{"num_hidden_layers": 8, "hidden_size": 256, "num_attention_heads": 2, "num_key_value_heads": 2, "head_dim": 128, "intermediate_size": 1344, "vocab_size": 8192, "hidden_act": "geglu", "norm": "rmsnorm", "norm_place": "pre", "norm_eps": 1e-06, "positions": "rope", "rope_theta": 10000.0, "rope_fraction": 1.0, "qk_norm": false, "attn_scale": 0.0884, "bias": "none", "tie_word_embeddings": true, "parallel_block": false, "init": "normal", "init_std_qkv": 0.0343, "init_std_o": 0.0343, "init_std_up": 0.0343, "init_std_down": 0.0, "optimizer": "soap_variant", "learning_rate": 0.00387, "beta1": 0.95, "beta2": 0.99, "weight_decay": 0.28, "lr_head": 0.00994, "max_grad_norm": 1.0, "warmup_steps": 200, "schedule": "cos", "final_lr_fraction": 0.03, "batch_tokens": [131072, 262144, 524288], "max_seq_len": 512, "doc_mask": true, "train_tokens": 715500000, "max_steps": 2319, "dataset": "wikipedia_en"}
Each number is 200 + 20 x the weight over its row's rms, rounded and kept within 0 to 999. Layers, rows and columns count from 0. The size before them is the row's rms in percent of the matrix's.

# up: layer 2 MLP up, 1344x256, rms 0.0733, rows 367-375, columns 0-255
# down: layer 2 MLP down (transposed), 1344x256, rms 0.0632, rows 367-375, columns 0-255
# gate: layer 2 MLP gate, 1344x256, rms 0.0733, rows 368-376, columns 0-255
up367,090,201,229,218,180,236,191,207,192,155,215,204,158,183,193,214,225,177,186,216,193,224,166,212,194,172,221,197,216,188,179,189,171,175,233,186,218,204,185,193,212,200,207,179,204,170,222,204,207,208,203,236,254,214,172,197,201,191,224,215,166,235,192,176,196,186,186,189,201,199,179,175,223,201,213,179,203,222,205,170,192,217,196,201,210,189,215,207,197,204,207,188,210,189,185,229,187,220,232,219,170,182,230,210,209,165,200,189,229,173,195,212,198,206,207,212,198,226,201,185,204,208,203,212,210,215,216,199,208,214,215,215,186,236,178,202,220,201,207,208,210,220,212,183,203,153,196,205,188,193,187,199,186,212,209,201,203,202,198,194,207,169,204,190,159,214,222,185,174,237,193,204,176,193,223,188,158,217,190,203,175,198,214,222,199,241,230,204,189,180,193,202,199,245,241,208,182,186,203,213,192,209,242,186,192,204,189,191,221,209,223,239,211,199,237,184,198,172,202,211,213,283,217,213,165,215,173,183,234,187,188,232,203,210,233,209,199,192,188,203,199,241,248,234,216,209,231,215,202,192,153,176,216,167,206,202,227
down367,096,194,182,180,188,210,210,207,187,231,193,183,212,215,222,205,210,215,225,205,210,207,229,167,194,200,197,168,171,231,255,215,230,208,216,168,188,171,227,214,201,225,233,230,185,241,186,158,166,199,197,192,194,206,192,212,179,196,196,169,194,170,177,213,211,204,193,197,196,217,213,205,216,208,182,211,192,197,236,185,212,190,193,193,216,196,208,198,201,179,190,243,172,216,190,130,228,227,209,211,200,207,200,180,250,209,241,179,148,202,200,186,213,197,170,182,214,178,221,213,181,201,187,165,211,196,209,190,214,192,176,230,194,183,229,214,202,224,177,175,192,196,178,211,217,234,192,202,245,237,212,187,192,205,196,239,196,183,183,221,194,210,185,198,192,205,219,217,199,202,208,225,214,201,180,211,208,176,212,227,200,168,199,191,205,193,169,190,192,207,212,184,167,184,195,230,208,221,207,208,192,181,188,211,214,194,223,214,198,192,163,195,215,187,185,179,204,183,223,197,226,168,189,217,216,192,241,246,199,211,204,145,175,207,169,201,211,213,212,218,195,214,177,162,160,201,196,166,179,204,223,211,220,210,189,185,168
gate368,103,197,167,173,221,200,188,218,197,150,220,185,217,166,187,182,226,209,194,164,200,223,170,227,189,195,198,142,217,204,186,187,226,212,217,217,232,191,238,218,197,231,220,180,188,239,188,211,213,209,214,220,199,207,237,201,164,196,195,182,194,185,170,203,187,201,201,205,203,196,205,217,227,169,202,197,232,211,221,204,203,221,206,197,174,195,202,163,195,228,231,224,237,175,167,210,206,187,228,191,207,204,205,192,200,171,198,218,208,200,244,162,197,208,243,184,199,223,203,189,207,206,206,176,199,159,223,207,204,169,214,212,179,226,188,205,178,245,194,182,178,203,207,206,205,202,214,214,228,212,191,184,238,221,220,184,219,210,205,211,210,195,201,205,186,205,204,202,228,199,191,210,219,219,234,240,188,208,157,193,197,192,186,193,209,182,173,207,196,215,181,194,196,193,227,192,189,240,210,185,177,204,208,187,247,235,183,181,216,189,195,197,197,199,217,179,191,182,218,227,181,196,162,216,204,191,210,202,193,215,162,258,186,211,180,247,182,179,220,210,175,222,227,179,217,175,213,219,206,229,208,192,193,199,188,223,245
up368,099,198,184,185,207,215,170,201,195,216,220,138,235,192,216,211,192,196,257,199,203,174,191,217,207,193,186,201,215,188,176,211,185,220,199,189,207,217,197,190,219,194,185,197,226,193,213,169,213,203,210,244,219,186,177,180,195,224,187,244,186,184,182,202,196,190,195,201,208,226,148,235,213,203,225,186,204,165,189,207,206,183,226,209,189,193,217,190,216,222,192,195,202,213,193,157,212,247,180,207,200,195,211,193,196,212,199,232,211,216,206,209,202,178,180,199,194,208,192,177,236,166,207,180,198,182,181,224,189,167,206,196,191,242,230,230,176,233,226,168,224,169,226,194,211,195,252,186,209,207,198,204,190,204,162,217,221,188,233,234,202,163,154,201,204,164,168,189,206,205,193,249,183,198,205,199,220,215,198,201,201,196,194,159,216,188,201,218,215,252,204,190,232,217,208,165,202,176,257,180,211,201,188,196,184,202,189,171,192,212,194,231,173,190,233,197,222,172,219,204,175,214,193,192,204,206,205,214,202,199,216,216,225,217,173,211,193,201,179,204,225,220,210,186,199,181,189,222,187,200,210,205,193,225,165,229,189
down368,107,210,247,210,215,193,186,195,190,202,179,198,216,212,199,212,217,180,194,194,211,168,242,180,161,180,181,225,148,201,196,169,194,179,183,185,193,155,205,211,175,185,202,214,178,210,188,205,175,210,206,193,215,217,191,216,192,184,225,215,171,179,226,160,222,208,203,197,200,203,199,180,206,212,188,194,206,205,173,186,225,190,213,213,212,205,200,198,193,183,207,198,220,244,187,155,230,215,218,200,174,234,228,191,208,223,213,194,221,209,199,253,237,199,201,209,185,170,206,222,203,224,196,242,198,203,221,202,189,221,186,189,200,184,209,157,224,198,194,183,169,206,206,215,150,165,225,210,186,188,231,175,202,202,218,201,158,207,162,179,220,168,237,204,201,219,183,233,227,177,197,194,205,184,204,137,218,184,217,195,210,202,232,165,201,169,229,196,197,182,219,208,242,179,207,214,210,192,197,194,188,185,184,203,196,192,170,233,179,228,221,186,201,202,158,211,169,222,221,212,187,198,227,192,181,210,172,213,195,169,175,192,213,219,202,200,210,217,199,166,204,200,208,189,208,189,237,186,188,214,220,206,210,195,210,235,223
gate369,102,182,165,202,202,202,222,189,224,169,199,200,224,185,221,209,201,198,202,197,165,168,214,196,166,214,211,227,163,193,205,229,167,186,216,222,196,192,210,207,205,168,167,211,183,205,226,181,201,207,195,141,166,233,170,190,204,211,184,206,222,205,211,196,185,206,185,176,202,200,183,219,210,183,203,235,208,190,206,184,206,176,184,225,158,182,207,199,215,209,209,195,165,174,219,189,139,221,183,202,194,216,221,204,191,209,216,229,204,187,168,187,213,195,234,195,210,237,193,209,192,215,202,175,213,186,174,193,196,181,198,237,209,230,219,207,234,197,188,221,221,201,203,211,178,199,232,204,188,177,186,200,246,232,186,197,234,200,215,228,221,219,205,229,215,206,209,184,164,173,214,191,234,203,210,195,199,198,185,209,232,190,215,194,167,223,258,216,218,185,202,208,191,170,188,194,181,183,181,169,207,168,244,204,199,183,223,206,194,208,178,197,204,177,175,172,192,171,232,188,220,245,206,193,157,245,210,178,183,209,208,188,198,183,198,193,203,227,238,226,208,190,190,215,192,206,164,202,199,201,208,204,158,200,196,209,178
up369,100,224,210,226,167,223,222,197,151,197,179,209,189,209,184,189,207,213,190,204,207,178,184,195,192,223,219,198,190,204,225,201,202,217,216,225,208,202,228,202,195,170,224,227,202,184,194,187,212,199,198,203,199,245,218,186,196,162,203,220,200,200,216,183,164,224,203,198,193,224,256,173,189,173,230,211,181,170,204,182,249,164,198,210,204,193,191,200,216,213,182,227,228,199,224,200,192,195,209,195,228,184,157,228,225,237,189,231,254,169,219,221,169,202,173,203,187,190,228,237,195,209,213,247,189,188,210,203,214,173,184,213,213,220,226,188,192,216,213,214,184,189,200,202,207,216,212,186,193,228,195,209,222,194,230,186,191,202,208,161,187,187,220,215,180,260,230,224,227,203,203,212,216,192,195,184,195,165,195,196,176,209,228,180,184,197,170,198,207,203,199,183,210,198,195,209,202,227,220,184,199,192,200,180,214,217,222,236,199,240,154,185,195,174,181,181,198,207,215,156,164,235,188,244,169,212,225,191,199,204,201,207,223,207,188,197,193,234,225,232,200,170,189,197,193,200,202,213,233,210,185,207,192,184,190,179,173
down369,109,240,221,199,214,196,212,202,186,179,209,201,217,211,217,187,188,198,159,218,147,195,207,195,225,205,203,226,180,212,200,175,234,227,216,207,159,189,201,190,206,231,223,227,244,170,251,180,183,180,200,174,144,184,171,198,208,201,208,179,184,199,179,188,177,216,217,236,211,196,181,192,181,228,204,204,203,190,199,227,198,219,200,166,208,194,202,197,213,177,184,222,217,201,212,193,232,164,204,184,197,213,201,197,199,177,201,206,192,199,213,219,232,161,179,181,229,186,194,227,194,155,217,205,192,198,216,194,163,173,196,221,196,196,171,169,189,193,203,158,188,173,208,193,181,187,225,231,191,225,181,188,169,197,234,211,183,188,208,214,202,187,189,206,183,199,196,233,221,184,208,178,204,202,188,200,214,191,234,233,207,190,225,245,212,217,197,184,170,185,232,196,199,185,235,188,230,169,164,215,168,213,215,185,203,175,193,179,186,214,191,173,192,198,226,211,217,210,211,201,157,171,188,151,198,199,191,224,179,229,170,175,208,224,187,219,193,227,177,216,188,220,185,204,205,210,193,197,190,176,194,217,181,215,217,203,240
gate370,082,183,177,211,204,203,172,205,228,188,192,216,192,194,185,162,219,207,179,205,177,229,199,207,232,209,206,259,180,233,207,264,202,195,171,209,222,180,195,187,182,191,223,201,224,204,213,206,217,181,163,208,211,199,199,180,230,203,200,211,204,194,180,197,189,186,219,207,191,230,212,213,204,194,192,177,217,187,171,197,185,190,219,174,194,231,182,198,175,186,189,182,169,180,204,187,212,169,181,174,217,192,189,206,172,183,192,224,199,188,154,214,190,213,213,176,209,199,202,156,215,190,201,207,196,210,217,193,188,191,180,222,230,201,255,215,173,190,184,173,207,199,190,209,220,172,201,199,182,222,191,217,213,210,216,208,195,171,188,207,219,234,217,133,179,195,219,215,189,193,181,195,216,195,182,225,235,203,214,223,194,193,160,210,180,263,170,181,203,190,203,201,178,186,190,192,190,210,208,200,215,183,174,190,184,233,210,203,237,200,198,211,167,210,188,203,214,237,229,248,184,182,207,209,172,185,213,218,180,173,199,181,205,226,215,209,192,235,191,206,230,207,149,181,212,209,172,194,214,239,226,220,189,183,225,207,225
up370,098,203,187,211,221,196,173,187,203,166,219,232,169,199,277,216,248,179,182,176,223,221,177,196,176,204,247,199,190,223,168,190,189,188,220,148,217,205,189,213,231,211,188,149,210,204,193,227,209,171,206,206,211,166,203,186,166,194,204,208,173,198,217,171,197,177,228,202,193,218,188,230,223,184,195,170,183,201,210,183,191,223,208,215,201,179,189,193,193,212,224,166,192,205,187,199,203,198,193,209,193,191,200,174,217,207,233,200,193,203,163,229,227,167,187,237,204,193,199,217,196,161,217,155,194,162,197,184,219,180,174,215,198,164,185,210,209,188,192,197,229,178,171,189,216,189,236,189,162,207,174,202,197,193,195,214,222,171,175,210,211,197,209,195,215,204,217,219,188,211,217,201,208,186,223,224,172,193,222,210,232,180,149,206,216,188,201,217,208,173,190,165,208,217,206,194,184,175,176,165,179,221,187,220,165,195,216,193,192,207,219,205,199,198,228,235,221,173,239,170,220,182,190,201,186,213,196,207,207,212,197,187,226,208,169,190,191,203,217,181,185,208,171,210,223,186,222,212,186,195,206,177,190,202,192,218,182
down370,092,196,201,201,162,179,213,191,202,227,198,176,237,180,141,196,160,217,223,234,183,181,229,214,220,206,151,208,184,168,207,217,199,206,183,237,184,206,203,203,172,172,203,261,241,195,218,182,216,196,192,194,196,234,186,205,226,212,214,194,241,201,194,218,212,220,187,187,201,208,195,181,184,216,229,226,233,193,190,217,176,168,190,218,191,230,223,197,192,188,170,208,221,172,229,213,188,186,190,200,183,206,208,223,171,183,198,209,205,209,219,183,193,213,204,181,189,196,205,185,207,213,195,240,200,223,211,219,175,186,234,178,196,236,242,182,205,236,222,222,183,219,216,196,189,215,181,206,239,205,201,191,212,184,223,190,168,213,203,173,191,195,210,176,185,209,177,172,213,166,183,183,197,217,174,195,246,180,184,207,182,206,244,218,182,201,207,187,192,205,218,238,167,163,174,218,220,226,204,213,205,182,230,182,231,232,184,203,216,196,176,193,201,205,202,181,205,214,179,208,200,188,206,189,240,160,210,211,196,183,193,203,173,191,202,189,197,222,168,213,210,198,243,180,172,223,185,206,181,209,196,226,204,200,196,184,217
gate371,109,192,191,217,184,211,231,206,213,180,189,195,221,180,165,199,199,200,184,191,210,188,212,154,170,222,214,164,206,237,171,180,188,185,196,181,155,207,194,213,190,152,217,210,172,182,202,190,176,222,201,210,174,231,187,162,204,214,166,198,203,157,219,216,185,216,205,181,210,210,208,220,213,208,201,179,189,233,215,228,235,213,212,211,177,265,208,202,220,214,190,188,183,177,199,222,177,184,202,190,195,174,171,189,231,195,196,184,204,177,174,176,176,201,181,188,214,228,211,194,184,165,208,199,189,189,210,205,202,192,225,159,193,184,181,198,234,211,189,206,200,241,184,206,227,198,197,160,220,235,194,210,217,158,181,203,199,199,175,192,212,197,223,211,181,216,212,197,192,217,198,160,220,194,186,232,229,206,196,218,156,212,236,159,203,189,176,204,174,204,203,211,188,228,190,220,149,196,235,193,239,199,185,225,217,198,201,207,215,179,223,201,216,204,199,194,184,224,217,215,220,186,181,171,165,195,208,192,175,193,175,188,194,214,177,228,194,206,210,180,204,193,220,197,165,189,149,210,185,213,183,224,222,169,208,200,201
up371,106,198,210,180,228,193,209,188,215,205,212,204,202,191,155,177,200,180,208,197,168,229,212,200,190,196,213,192,201,240,173,211,219,229,234,173,191,163,207,215,184,220,191,201,151,180,194,198,190,185,160,193,202,213,222,175,209,230,211,210,212,176,174,190,202,197,182,221,191,224,194,188,169,221,203,239,226,165,240,230,190,175,246,196,242,200,180,215,201,196,205,194,160,206,254,188,198,193,220,190,221,231,172,169,203,207,192,163,236,216,189,190,208,234,169,199,236,177,194,178,193,178,219,196,210,173,203,190,225,202,178,207,200,211,211,209,166,204,162,192,186,209,201,182,214,221,216,193,181,221,195,217,218,202,168,196,173,185,196,234,198,213,217,200,175,199,196,195,248,193,214,147,204,206,205,172,194,155,206,198,166,186,192,245,235,202,223,238,212,209,201,223,203,229,198,216,204,219,193,175,198,214,197,194,208,170,192,192,174,197,220,182,225,202,209,173,188,203,183,215,216,193,204,203,200,190,221,218,210,164,185,227,217,164,179,183,203,168,201,219,212,217,201,215,160,209,193,202,187,201,167,199,207,179,215,204,202
down371,101,206,175,212,211,200,198,207,208,204,168,174,202,209,205,228,222,245,214,195,170,205,223,214,226,209,181,184,180,203,199,204,231,209,200,228,208,212,175,192,223,203,206,260,194,169,185,200,189,200,191,210,184,181,214,223,187,183,181,192,150,218,194,198,216,202,214,206,214,215,198,164,244,204,228,164,203,210,193,200,242,182,204,185,203,210,194,193,202,221,206,201,192,202,180,176,191,191,204,199,189,176,210,205,193,181,206,223,195,221,204,244,182,163,206,176,201,194,194,207,206,201,216,200,187,200,250,174,153,208,237,195,186,178,209,187,202,170,228,165,203,200,212,181,191,184,161,183,195,209,212,174,188,165,234,206,215,199,227,196,201,231,215,187,180,205,195,185,219,192,194,202,184,206,214,206,226,186,220,216,186,241,216,197,203,182,177,213,175,213,200,174,214,180,210,149,178,220,198,213,206,170,186,178,177,223,214,188,195,221,203,237,180,201,175,182,208,207,179,210,202,244,207,161,193,178,207,216,196,202,185,204,224,191,214,251,229,188,160,203,226,193,212,197,205,180,227,258,181,172,253,172,220,170,229,218,188
gate372,096,202,167,218,214,203,211,203,201,188,192,190,195,176,164,197,185,208,185,221,196,220,210,200,213,209,205,185,213,187,182,202,229,217,201,222,227,173,178,187,199,212,175,224,187,154,207,161,253,144,194,194,208,196,225,205,204,199,220,191,218,197,182,187,199,214,205,192,222,235,244,231,181,205,190,209,195,170,162,183,184,183,200,224,189,197,181,205,197,197,220,187,243,208,175,189,166,171,223,203,220,215,215,159,178,196,155,176,177,201,219,213,187,203,226,217,171,186,215,203,178,217,232,197,216,231,209,183,237,218,219,193,223,187,181,236,198,162,212,168,218,216,201,190,219,180,225,218,251,204,190,204,193,229,211,212,209,212,256,174,167,211,175,203,160,227,198,198,186,209,186,176,214,197,210,203,216,191,192,193,195,187,175,196,197,185,171,216,209,172,213,210,218,196,208,186,184,219,209,185,193,216,170,225,196,207,199,212,169,165,154,179,190,182,220,192,219,220,180,210,181,185,195,173,206,157,225,205,195,173,185,209,207,185,210,208,206,188,171,213,183,214,209,181,190,209,178,203,208,228,165,187,181,221,216,238,223
up372,094,146,205,212,178,191,189,197,207,194,217,204,217,194,219,210,185,178,178,163,213,202,205,176,186,189,206,159,200,215,215,190,226,171,221,192,201,224,233,198,190,177,206,190,186,229,190,175,214,167,176,227,181,197,211,215,213,201,185,243,232,201,203,203,204,222,191,196,256,197,163,198,181,201,213,167,152,224,243,223,202,196,186,186,221,215,222,171,206,208,208,219,187,178,189,246,190,205,192,187,188,202,188,204,211,199,237,165,204,201,204,170,201,197,186,183,188,203,167,217,182,233,184,191,184,212,202,200,174,171,207,211,224,278,229,200,212,174,220,200,200,212,229,177,211,201,178,194,245,206,169,171,167,202,166,199,187,200,209,203,220,220,189,173,169,188,191,191,178,217,179,182,191,216,212,203,174,214,192,211,209,196,228,183,169,217,178,211,194,181,207,201,193,206,206,213,233,220,169,213,212,175,218,210,215,196,201,185,186,222,200,188,192,219,188,192,225,208,186,168,172,244,209,191,177,230,180,175,202,208,204,180,216,206,207,199,229,170,212,225,144,214,218,218,213,221,186,213,179,186,201,209,192,177,169,212,191
down372,096,237,198,192,223,219,178,212,169,207,170,202,190,207,219,207,172,202,194,197,188,237,187,232,207,232,211,224,187,192,186,225,240,215,177,222,194,155,161,202,193,207,210,191,211,191,212,180,197,195,221,199,206,197,221,194,194,187,211,196,200,212,180,225,137,206,239,193,185,210,231,196,231,201,185,219,251,190,185,191,163,185,254,207,187,168,218,219,166,201,210,212,237,208,197,176,242,217,212,210,217,210,229,189,199,168,191,220,193,212,181,206,175,189,207,225,195,202,226,183,211,206,250,204,207,160,212,192,216,214,215,244,205,162,229,195,189,245,199,219,241,179,206,200,206,186,197,211,134,209,237,194,183,221,223,202,202,180,163,200,178,182,197,203,224,190,208,194,224,200,224,225,215,184,202,200,216,171,183,188,182,186,197,168,248,195,216,194,211,208,202,203,201,200,211,201,182,178,182,185,207,227,189,178,204,230,199,190,207,179,187,216,196,167,209,212,177,187,225,235,204,191,193,210,208,196,200,226,215,190,187,213,199,192,213,220,166,235,201,205,210,214,179,196,178,168,180,183,198,180,173,201,211,196,201,196,176
gate373,103,191,137,206,221,204,220,171,180,200,201,233,196,189,217,157,200,215,191,212,200,215,191,173,205,218,192,215,229,228,209,197,194,199,225,196,208,185,201,208,248,214,216,229,211,191,167,202,159,191,239,227,188,213,191,195,208,226,179,216,201,188,193,182,202,197,175,219,157,229,166,226,193,172,166,223,200,194,212,198,179,184,218,198,202,210,219,205,205,207,224,211,181,196,249,150,208,201,195,190,200,178,205,155,171,200,211,209,183,210,190,165,233,224,214,161,190,184,181,197,220,167,220,192,183,219,192,209,205,200,250,221,198,192,183,201,208,178,205,173,176,194,183,195,233,211,221,228,241,202,226,219,158,173,183,193,198,210,183,242,175,233,235,192,168,176,211,196,211,189,206,159,247,190,193,199,182,211,185,201,196,219,222,191,225,206,175,196,213,223,209,196,225,212,186,192,214,227,220,195,188,233,203,207,197,234,226,198,206,228,209,176,187,214,191,203,204,202,204,230,226,218,162,191,197,183,219,210,201,193,197,200,205,213,170,202,183,202,190,177,217,214,204,197,172,242,202,148,178,189,194,201,204,197,207,190,196
up373,100,191,207,205,209,181,212,193,181,220,197,192,221,218,179,209,232,216,191,243,203,212,196,237,198,183,215,216,199,188,206,196,207,175,196,192,182,228,196,174,205,213,210,186,215,176,197,192,196,175,172,180,187,195,228,235,166,226,211,189,221,178,177,188,200,209,218,200,178,165,196,209,191,194,177,193,188,237,182,230,188,203,217,168,211,188,195,174,204,208,215,150,194,207,186,198,196,223,216,194,163,209,203,166,208,197,206,181,212,231,212,215,167,200,203,155,195,207,180,202,220,187,188,198,195,228,187,209,196,217,216,210,197,191,210,162,209,215,174,210,215,164,186,152,184,224,212,200,205,199,212,224,194,204,211,240,249,213,167,186,211,184,185,180,237,223,184,205,175,214,215,213,202,203,216,193,234,238,228,180,209,227,257,188,191,187,213,205,180,190,181,173,191,191,224,221,180,203,189,201,217,203,201,208,141,205,185,196,200,230,199,167,197,212,210,206,214,158,179,148,218,227,262,196,179,198,191,191,187,213,204,203,204,199,206,193,180,212,216,237,204,227,200,209,210,180,213,245,191,216,213,197,229,154,213,162,172
down373,105,206,230,177,178,177,190,212,245,198,197,188,194,215,197,188,175,172,205,176,219,212,203,196,201,185,195,203,188,172,153,203,194,225,194,172,207,182,202,183,185,178,173,187,195,229,204,192,222,217,167,226,232,221,208,187,190,192,185,167,168,187,191,232,192,169,171,178,214,195,183,164,168,188,218,216,184,189,176,211,246,202,173,204,203,172,171,239,173,203,198,208,254,172,202,192,172,194,194,200,233,203,198,217,206,198,187,176,186,183,224,219,195,222,207,234,193,186,211,181,183,196,194,175,219,172,218,190,198,205,161,218,179,215,210,184,170,213,228,228,207,195,205,217,175,183,181,164,211,217,176,179,235,199,216,192,184,237,174,199,198,183,179,206,166,203,196,212,210,207,182,214,193,229,179,202,184,175,213,191,193,207,181,238,209,204,221,201,172,212,162,204,176,236,188,198,204,177,210,211,202,200,185,213,257,190,213,189,214,172,187,223,197,232,200,167,219,216,205,181,172,168,235,220,231,213,209,229,170,168,201,191,191,209,206,229,193,204,199,196,218,224,196,172,220,195,192,218,225,256,192,197,193,186,193,222,217
gate374,100,189,231,192,183,192,172,179,184,222,211,216,184,192,212,212,199,227,201,168,191,169,199,204,207,196,201,208,218,195,229,147,205,215,172,173,188,212,206,237,201,199,178,217,183,210,214,227,172,209,186,212,215,150,180,197,160,183,192,212,188,196,233,206,214,204,202,214,206,176,216,174,203,208,210,195,215,202,174,203,199,198,189,204,204,175,212,203,187,178,239,188,241,204,207,205,180,192,196,208,163,193,176,199,219,164,194,223,196,196,222,192,188,191,243,208,154,204,193,200,191,195,196,198,182,217,225,204,213,178,215,161,158,164,198,214,207,178,249,218,209,229,245,184,195,204,195,214,238,179,225,203,238,196,218,195,224,219,208,186,215,205,208,183,207,162,192,205,202,182,181,193,154,181,195,218,183,190,222,182,246,183,183,217,182,168,206,235,198,209,204,178,196,172,194,151,223,200,158,197,198,189,227,209,189,214,223,188,203,169,186,191,187,189,207,191,183,208,181,185,200,147,190,163,203,194,209,218,193,186,176,206,193,212,198,185,200,231,196,209,181,183,164,223,198,210,219,184,172,168,152,198,194,222,163,201,164
up374,100,205,200,183,199,197,181,154,170,177,162,191,210,219,205,217,201,204,203,208,196,220,204,207,172,213,217,213,213,195,160,169,212,209,159,183,224,211,212,189,189,220,192,224,183,205,194,240,207,184,209,211,190,214,219,197,189,171,202,181,219,223,208,172,196,185,184,218,195,190,201,190,229,221,210,183,184,169,221,198,207,191,170,181,219,191,224,160,161,190,205,200,193,190,184,195,187,195,162,177,230,200,208,217,216,197,208,189,225,222,188,191,193,194,188,230,237,171,199,197,205,202,189,184,197,220,158,218,223,191,199,200,190,216,182,216,175,195,180,225,210,169,161,224,226,228,243,202,201,204,177,198,179,189,223,232,213,182,219,187,215,193,215,194,176,226,221,163,184,189,188,185,202,236,159,199,190,194,213,180,209,194,173,223,193,205,189,221,236,204,214,209,198,197,179,213,139,202,162,201,178,202,172,178,196,208,193,189,218,230,250,189,140,207,214,173,229,183,215,192,206,224,226,200,180,200,166,203,193,197,183,215,233,185,147,208,196,165,161,185,191,204,207,184,196,180,191,191,193,249,217,180,197,212,216,209,228
down374,107,204,200,205,222,219,221,216,232,211,213,187,216,195,173,199,189,172,211,200,230,172,222,191,183,193,179,190,197,190,198,167,217,229,202,151,184,188,222,229,188,203,212,195,194,222,202,190,227,197,197,168,238,187,168,204,221,202,183,200,178,225,214,205,199,209,199,197,186,169,234,239,218,184,187,232,195,212,246,171,205,205,209,173,215,211,204,237,178,208,185,206,164,181,189,204,237,203,210,217,186,232,192,191,197,220,189,168,196,221,216,231,208,178,219,180,170,199,198,177,168,241,184,208,187,195,192,193,217,199,178,178,198,198,184,189,207,200,210,194,195,201,208,194,209,185,180,228,229,216,214,181,177,247,192,174,194,212,232,222,203,234,219,195,245,191,196,189,200,192,215,239,183,187,215,211,235,229,185,193,212,216,186,162,231,227,185,185,204,194,187,190,243,196,223,210,224,192,248,191,174,199,164,170,199,217,177,209,207,160,208,219,196,227,186,256,207,248,188,187,211,184,194,185,200,209,218,213,184,197,183,197,218,176,158,224,201,241,243,196,210,212,184,182,188,198,182,205,183,197,210,225,193,176,197,204,181
gate375,102,215,199,187,203,226,204,150,168,220,192,184,184,201,193,224,198,195,194,242,226,182,211,190,208,224,178,259,222,234,194,205,207,213,236,201,229,153,199,193,171,186,197,190,205,170,201,178,186,184,174,193,204,227,205,230,193,193,193,216,189,187,183,193,160,238,168,207,204,237,194,190,216,200,174,220,198,179,220,226,220,217,202,166,170,164,218,210,235,187,191,197,203,249,224,198,203,170,175,190,187,235,212,209,203,198,190,219,176,202,210,153,216,202,188,224,216,185,185,198,199,215,187,207,195,197,218,201,212,168,219,194,207,203,218,172,199,209,207,196,205,190,179,177,207,213,197,208,222,195,190,177,171,217,193,219,210,183,183,213,213,202,196,177,234,222,199,215,186,191,238,185,207,201,193,190,237,183,188,193,173,192,182,158,184,200,196,217,201,197,193,185,245,202,183,202,251,257,187,166,207,192,208,194,180,182,209,195,221,194,197,180,187,174,212,220,215,212,188,150,226,196,167,207,202,192,234,207,152,239,177,201,209,207,208,209,201,184,203,227,194,197,206,209,214,251,211,199,234,180,210,177,199,228,214,211,211
up375,105,197,201,209,219,215,228,225,213,204,248,196,203,175,183,212,153,182,189,252,232,180,224,186,211,179,194,207,166,214,223,183,220,177,233,236,196,205,226,205,195,193,228,168,172,157,194,197,201,200,196,233,203,207,196,171,214,199,215,154,194,216,176,210,207,176,150,212,201,199,183,204,191,190,227,220,166,211,188,206,212,157,232,203,174,184,192,199,192,186,204,186,178,167,215,175,198,216,179,207,214,216,186,222,198,198,211,195,254,212,167,231,230,184,192,169,200,213,211,219,206,185,218,215,201,227,189,179,167,194,229,211,212,211,180,182,200,166,222,231,193,247,219,212,180,190,174,231,206,180,196,222,173,228,205,142,232,185,213,175,194,205,202,184,168,213,214,197,203,196,208,233,220,224,211,219,195,203,192,222,201,188,187,210,191,205,243,222,204,199,224,198,192,192,209,190,203,213,213,212,189,185,206,222,224,181,194,186,191,218,226,225,191,216,194,241,193,209,164,206,211,201,234,176,201,204,197,198,192,228,205,212,179,221,190,199,184,185,237,228,168,208,173,194,167,213,213,188,168,216,195,194,208,194,202,192,225
down375,112,204,201,209,205,174,182,194,186,228,228,182,175,207,178,196,216,215,203,194,153,204,190,204,195,229,188,217,181,195,211,212,233,191,223,163,195,201,167,241,191,203,206,232,228,214,200,207,197,142,225,177,217,184,210,218,200,239,176,208,229,177,216,203,195,195,194,190,195,209,211,223,201,170,203,176,229,178,204,171,177,201,193,179,179,169,208,202,184,201,208,191,221,195,214,211,210,186,179,179,202,152,211,200,193,210,197,193,191,209,176,221,181,217,222,199,167,197,191,205,150,213,194,198,207,208,226,189,202,211,175,183,162,203,199,182,170,217,195,181,204,180,224,223,182,211,197,228,238,228,192,182,227,203,154,172,190,193,191,203,180,177,178,193,168,198,213,219,207,186,177,184,206,188,219,236,197,197,186,196,201,219,230,172,186,224,194,193,215,191,190,238,200,191,203,217,179,171,242,175,217,205,218,206,192,240,182,184,155,207,189,187,199,196,206,253,195,221,173,181,195,203,145,177,186,198,247,210,185,213,179,237,168,213,198,172,180,162,200,187,207,176,185,209,184,196,215,179,197,188,185,206,197,194,165,251,195
gate376,099,186,175,248,191,229,199,187,220,192,198,234,197,186,179,220,170,172,213,188,205,158,164,209,210,208,154,170,221,198,181,192,212,213,193,225,212,176,195,207,192,227,226,194,228,184,187,184,178,205,223,202,226,202,213,191,160,157,203,199,221,185,158,221,159,218,176,240,212,241,202,230,176,212,184,192,204,243,174,188,170,209,208,217,225,241,203,211,215,214,232,199,223,214,149,219,184,212,198,182,206,198,187,202,205,207,219,213,216,201,172,209,209,233,180,207,192,208,217,210,145,217,172,249,181,193,169,208,208,173,195,203,190,220,190,213,178,171,220,193,216,198,231,187,218,172,210,221,205,211,145,209,194,206,210,184,208,200,221,206,219,217,165,202,209,209,228,183,187,208,156,211,195,208,208,202,186,203,190,237,187,188,187,197,187,210,189,187,217,196,176,218,193,228,205,223,213,159,193,214,208,191,174,237,201,225,186,200,185,195,229,192,216,213,176,202,175,201,193,211,222,227,199,215,203,209,202,224,203,223,184,239,244,189,202,197,198,192,217,175,180,199,191,192,175,185,212,214,186,191,218,204,228,179,208,185,207